config = dict(
    d_mlp=320,
    positions='rope',
    rope_fraction=1.0,
    parallel_block=False,
    schedule='wsd',
    seq_len=1024,
)
Each number is 50 + 12 x the weight over the matrix's rms, rounded and kept within 0 to 99. Layers, rows and columns count from 0.

# layer 5 attention query, 128x128, rms 0.199, rows 85-95, columns 64-127
37 44 44 44 59 67 58 52 53 43 50 66 45 54 45 53 51 34 44 45 52 52 62 39 63 35 56 45 47 47 67 34 39 49 44 58 45 57 60 52 53 50 41 35 39 55 31 62 42 52 69 61 55 56 45 47 57 54 59 60 70 46 74 59
27 60 32 44 44 37 26 38 45 42 62 63 72 62 49 30 49 52 56 54 63 53 46 65 47 58 44 59 48 54 53 45 58 55 31 53 66 47 57 52 41 79 41 45 59 68 67 66 66 43 26 28 58 30 68 59 54 66 48 49 31 27 47 59
38 60 52 63 50 51 35 64 66 63 50 49 65 49 59 37 45 29 22 33 44 45 55 55 35 55 43 39 41 68 43 69 43 56 57 21 45 36 55 38 28 54 40 43 33 41 46 34 47 48 37 29 65 44 36 43 41 32 72 60 57 47 63 32
36 62 52 45 65 41 72 51 66 62 65 78 50 39 45 50 46 45 20 43 32 54 40 52 47 48 47 40 34 28 71 49 32 45 52 67 42 44 57 35 39 66 52 44 46 56 24 40 53 66 68 62 64 24 53 30 62 52 36 46 51 42 61 46
49 47 55 59 71 69 32 70 52 49 45 54 47 49 45 64 59 53 57 58 25 48 31 47 54 38 40 48 50 47 57 55 30 59 68 60 70 55 67 45 54 58 54 47 47 44 83 64 49 47 65 70 53 52 30 38 71 58 68 58 58 65 65 51
25 40 60 59 48 53 50 60 31 63 51 61 46 60 57 51 39 31 40 50 39 54 37 47 47 43 61 78 46 43 43 64 58 57 35 64 66 53 63 39 47 30 70 55 49 50 55 44 45 48 22 57 72 72 27 51 29 35 42 25 56 33 67 52
31 37 56 40 50 38 59 62 46 43 36 50 34 39 58 68 36 50 70 45 29 35 65 51 45 33 52 52 45 70 62 72 44 51 55 38 53 59 77 53 32 39 59 74 60 49 34 73 55 58 51 60 56 72 42 50 10 22 57 51 57 49 56 46
53 33 38 28 47 69 48 69 41 36 54 57 24 60 37 44 52 38 62 33 64 74 58 43 60 19 48 49 69 21 40 41 56 38 69 66 72 53 59 63 48 52 52 48 51 25 54 60 56 56 52 40 30 62 62 29 56 45 32 66 47 52 59 78
54 54 35 40 47 51 41 62 51 68 36 55 60 45 74 56 65 88 31 44 45 50 46 82 44 66 52 30 32 66 45 58 29 50 59 41 51 45 40 28 55 47 47 53 50 65 55 51 59 43 59 52 45 36 13 54 49 44 46 54 49 63 44 40
56 46 47 61 53 36 58 37 63 61 58 37 47 37 39 40 46 49 39 64 29 41 66 49 60 30 48 57 60 26 23 71 38 55 54 69 46 55 54 52 46 39 48 59 47 48 34 45 35 33 58 53 53 43 34 47 39 50 58 39 52 63 43 57
27 39 18 40 59 70 59 64 32 38 63 46 66 61 63 53 65 56 64 40 54 51 45 59 71 36 41 44 57 41 45 71 59 45 36 55 44 52 62 79 38 40 50 51 54 40 69 49 61 52 60 64 43 55 67 46 63 59 33 81 50 64 59 68
# layer 5 attention key, 128x128, rms 0.212, rows 85-95, columns 64-127
55 43 51 39 49 56 70 45 43 64 40 53 57 67 72 61 45 48 62 46 44 61 68 46 49 56 46 46 37 54 45 33 48 57 46 58 56 45 43 34 43 45 38 44 37 65 45 50 36 45 56 29 49 67 56 57 45 66 61 52 34 36 51 48
54 28 60 30 52 48 50 58 36 39 60 59 33 64 75 42 49 49 51 61 37 50 63 55 52 52 39 70 47 49 54 43 58 44 37 50 89 59 33 61 82 52 48 31 47 53 70 64 45 28 41 65 45 59 73 34 53 16 38 47 52 52 38 66
64 43 38 59 54 68 46 47 41 57 46 40 55 40 51 49 52 76 57 42 63 65 44 49 49 83 42 31 32 48 36 56 58 50 69 33 45 31 35 42 21 61 55 57 43 47 63 60 55 50 54 36 61 47 36 38 63 53 43 34 36 36 56 43
73 64 36 55 49 40 59 45 70 55 53 41 50 60 78 46 40 51 62 53 66 59 34 65 69 59 46 37 44 47 22 70 42 54 46 49 45 46 44 33 40 67 52 52 41 43 36 52 37 50 50 62 52 49 25 42 56 26 63 49 47 56 39 30
58 24 60 43 22 53 62 33 71 29 47 69 40 51 42 71 36 23 41 45 38 59 51 41 46 46 70 53 62 36 67 65 36 59 31 44 48 38 40 52 68 53 43 67 55 60 30 43 37 73 74 24 40 40 49 55 59 56 46 67 35 63 62 55
73 41 59 87 68 61 48 51 47 50 51 27 53 32 59 22 53 89 49 52 22 45 75 51 43 75 27 54 23 56 44 68 67 39 41 50 40 52 46 36 50 48 51 55 69 51 60 51 52 53 29 39 73 57 49 55 70 62 53 43 65 33 52 37
61 42 44 50 46 45 61 50 46 42 47 34 60 63 36 26 64 81 60 52 47 71 58 45 66 61 53 63 50 49 52 33 44 56 55 68 53 51 71 51 44 52 29 51 32 49 49 39 48 48 47 59 46 62 49 46 48 48 36 41 57 55 42 16
58 36 60 32 49 38 50 62 59 37 53 62 49 60 46 21 49 42 46 44 59 25 56 73 48 33 41 60 45 44 53 16 41 56 56 65 37 49 41 48 63 53 26 32 48 53 51 36 67 56 45 46 16 65 74 46 27 43 69 51 52 51 51 73
58 47 46 47 73 65 40 61 47 48 41 59 62 49 29 55 48 49 69 63 53 68 51 37 59 43 62 55 65 54 39 65 44 24 38 62 48 51 65 52 61 52 38 42 87 56 59 31 37 45 52 61 61 51 48 38 55 56 23 44 58 53 64 47
58 62 55 37 42 58 44 64 44 65 36 42 60 58 62 31 34 65 62 37 44 43 62 44 61 75 53 60 50 75 43 39 54 43 45 42 53 57 61 52 22 47 68 37 60 46 55 63 60 34 65 58 52 31 59 45 55 52 55 43 64 48 26 55
56 50 46 50 42 34 59 49 20 41 72 71 44 36 49 58 69 30 24 72 53 48 48 62 53 30 50 74 49 55 68 65 35 51 56 56 46 33 54 43 63 59 25 50 66 53 57 45 65 38 52 22 39 64 44 56 47 51 44 44 68 44 52 50
# layer 5 attention value, 128x128, rms 0.215, rows 64-78, columns 64-127
49 39 42 58 46 56 45 51 48 42 56 60 38 63 44 50 43 44 53 54 57 51 46 53 57 41 58 20 37 43 45 53 58 70 34 67 61 48 52 49 45 59 60 12 84 42 49 59 56 63 45 58 39 54 84 56 38 48 57 50 71 46 62 38
43 58 51 52 36 50 44 59 59 59 51 57 67 41 65 50 45 45 46 42 62 41 38 43 43 49 56 39 40 68 64 56 58 40 43 54 53 63 48 60 42 44 53 27 59 52 58 30 42 42 54 58 57 43 60 51 52 49 72 61 66 43 56 56
49 65 35 36 41 54 52 45 35 48 49 56 43 49 49 49 47 40 43 53 52 71 56 44 24 56 41 38 46 37 27 58 61 54 49 61 59 46 63 64 40 57 49 62 42 45 49 63 55 55 53 40 58 35 55 53 38 33 50 40 46 47 54 39
57 39 50 23 41 50 58 39 58 50 64 52 54 49 57 43 50 52 49 54 53 67 43 52 51 43 44 46 53 42 67 34 45 56 60 36 69 47 47 57 57 52 55 44 55 64 35 61 60 47 45 38 57 46 49 53 51 52 35 34 58 55 51 52
64 56 47 68 58 37 53 42 52 55 59 56 51 43 48 54 58 47 65 62 48 66 52 60 46 43 54 45 51 42 53 45 48 52 48 58 62 35 54 39 55 51 52 46 57 53 53 26 43 58 62 42 36 49 37 55 43 49 51 62 49 42 48 53
51 44 44 67 31 67 60 36 64 48 47 60 34 51 59 53 42 37 39 37 53 60 38 48 42 43 51 42 50 57 48 62 29 53 52 70 33 55 71 52 69 51 54 48 68 48 63 69 55 54 51 39 42 56 45 43 46 42 48 47 45 67 38 48
51 52 48 60 58 52 67 45 42 49 51 34 47 52 40 54 42 56 62 47 55 57 41 55 56 44 45 54 54 44 52 58 50 51 40 56 44 39 55 51 54 68 43 61 45 63 44 47 26 33 46 60 60 39 40 49 47 59 42 42 47 48 42 47
48 45 59 53 57 47 44 32 46 43 41 33 63 46 55 35 48 47 53 55 58 61 45 58 50 40 45 56 62 37 57 58 58 41 60 52 49 50 54 60 58 42 56 56 40 63 46 37 53 37 39 44 31 46 52 53 56 45 47 25 37 54 47 55
47 61 54 57 62 64 44 52 49 53 50 50 53 48 48 61 52 47 51 35 50 57 63 49 49 55 53 55 58 64 63 52 39 53 29 52 43 40 37 50 60 54 45 40 65 56 52 39 46 47 56 57 48 44 40 55 59 50 59 37 55 61 40 40
52 57 55 50 40 45 31 63 43 39 65 23 60 50 46 57 37 40 52 57 54 54 29 44 57 48 48 55 69 54 70 42 52 47 48 51 24 61 42 53 40 57 54 68 50 43 47 45 55 56 44 51 46 64 41 70 44 57 56 41 62 62 55 55
33 43 50 61 43 43 35 42 34 37 43 45 32 32 47 39 45 48 36 53 60 62 60 51 43 49 33 59 41 72 49 41 45 42 60 67 53 52 54 58 40 45 48 50 63 62 36 60 57 41 42 48 40 41 55 57 65 64 35 45 38 39 55 54
57 44 64 27 49 40 72 35 48 59 47 40 50 46 44 59 48 39 52 48 44 51 60 58 42 83 56 51 55 39 50 43 37 66 63 54 27 41 37 37 50 39 56 51 49 61 45 53 58 50 72 67 65 34 51 42 45 53 42 63 21 46 45 54
61 48 57 37 45 39 62 60 40 61 52 41 56 43 54 61 59 49 48 47 52 50 48 54 63 57 54 60 49 45 39 68 54 58 40 47 54 48 53 42 47 39 38 29 59 42 34 47 57 57 61 47 54 66 38 58 21 48 66 58 58 37 44 46
18 48 44 61 52 52 35 43 69 38 63 49 50 59 60 63 49 39 74 65 65 49 39 46 50 48 46 51 48 46 59 32 73 56 52 44 54 45 69 54 64 58 45 49 51 54 51 48 72 47 51 46 42 41 51 55 47 63 57 28 36 42 54 36
45 60 48 50 55 55 41 52 55 36 43 58 59 72 55 54 48 42 56 39 59 43 69 42 65 61 41 50 53 60 40 38 63 67 53 39 44 64 59 47 60 50 46 35 51 46 46 49 56 58 66 49 47 65 34 50 51 46 58 57 57 58 51 61
# layer 5 attention output (transposed), 128x128, rms 0.186, rows 64-77, columns 64-127
63 50 61 58 44 43 42 42 40 67 42 20 66 30 57 50 39 62 63 54 51 37 43 34 39 35 27 39 45 30 61 43 49 39 58 49 52 63 57 37 51 46 39 72 36 43 43 61 34 53 37 31 47 32 42 49 43 55 55 44 23 38 47 48
46 48 50 56 55 43 32 58 55 57 39 51 62 54 44 23 33 55 53 39 60 57 67 63 71 52 56 49 26 67 53 64 45 58 45 45 53 63 33 33 59 72 41 58 48 64 45 47 62 47 55 38 51 58 60 70 39 28 45 47 48 30 41 39
40 57 63 62 53 38 42 62 58 50 35 42 48 40 51 41 52 59 31 81 67 38 39 52 43 56 52 48 42 46 60 57 44 65 59 47 39 48 42 51 56 19 58 55 54 57 62 41 57 42 58 44 41 48 41 44 78 30 31 69 41 42 51 60
55 76 60 54 37 62 49 38 55 45 49 73 22 50 65 63 41 59 51 54 53 21 45 47 43 47 59 50 48 54 60 53 50 42 63 29 57 51 48 67 58 44 36 49 52 47 69 69 60 53 49 58 52 66 44 50 57 56 60 51 57 52 54 36
42 37 21 47 55 50 52 56 47 54 35 41 29 47 64 72 60 51 53 42 20 66 60 60 55 52 36 76 50 33 41 46 41 51 75 51 65 44 53 43 48 46 53 54 41 37 35 61 46 39 48 47 45 55 52 52 19 53 46 36 50 38 52 46
50 60 53 49 57 45 41 56 55 49 56 37 56 59 33 45 46 51 45 66 33 59 64 29 60 52 52 45 43 34 63 68 42 47 58 48 46 48 56 63 28 58 50 62 50 65 45 40 58 59 53 53 46 54 41 61 31 54 42 67 43 55 51 44
55 48 44 45 47 48 55 31 42 42 59 43 54 55 54 60 59 28 26 45 38 56 50 62 66 57 59 48 62 32 37 66 69 63 57 55 30 64 53 46 40 38 38 30 64 39 45 45 42 47 48 39 57 48 46 39 59 43 61 70 55 50 52 67
60 50 35 44 53 70 46 67 39 51 53 57 55 54 42 49 66 34 37 58 67 48 34 47 35 39 59 50 62 31 33 71 60 64 47 62 51 47 54 32 50 56 49 40 47 48 45 51 47 41 46 50 68 68 53 34 45 44 47 58 61 55 56 32
64 51 46 48 60 55 45 38 62 59 53 57 36 41 61 34 35 49 36 40 49 42 56 45 52 39 47 43 55 47 44 49 43 62 43 52 65 44 61 39 41 55 56 37 48 43 51 59 49 43 54 30 41 35 47 63 66 46 47 43 54 47 63 48
51 50 39 64 48 62 57 59 70 43 37 34 40 48 51 24 48 50 49 57 26 44 56 46 35 61 39 45 61 56 49 53 47 41 55 45 69 46 61 22 58 47 33 47 60 37 51 75 42 48 52 53 47 57 71 52 55 38 51 54 59 54 49 33
57 49 42 17 65 68 63 44 56 51 58 50 55 71 52 48 49 65 48 51 41 45 49 52 54 47 57 47 49 48 68 40 35 57 45 42 37 36 44 44 55 52 42 50 53 60 43 56 62 75 62 34 72 46 58 48 58 45 55 68 48 62 39 62
54 53 52 50 24 58 38 34 44 41 51 54 43 57 52 54 35 55 28 54 43 55 15 70 61 38 70 47 44 60 37 53 39 47 37 62 55 61 41 70 39 40 61 54 50 61 67 68 63 49 57 67 35 57 43 40 38 38 60 65 55 55 59 48
47 39 68 74 43 65 53 45 58 41 49 17 61 54 49 63 42 33 59 43 39 71 53 50 47 49 58 35 57 49 45 49 60 49 46 40 72 63 33 47 48 61 48 57 49 41 56 28 37 61 62 53 40 38 52 41 56 49 45 51 36 43 56 39
48 39 55 68 77 48 51 41 56 56 18 49 36 48 50 43 44 52 38 37 53 48 46 57 25 23 45 45 36 53 52 59 47 77 67 43 57 59 45 53 53 35 51 39 52 41 60 60 42 38 33 56 46 63 49 53 50 37 59 42 55 66 57 61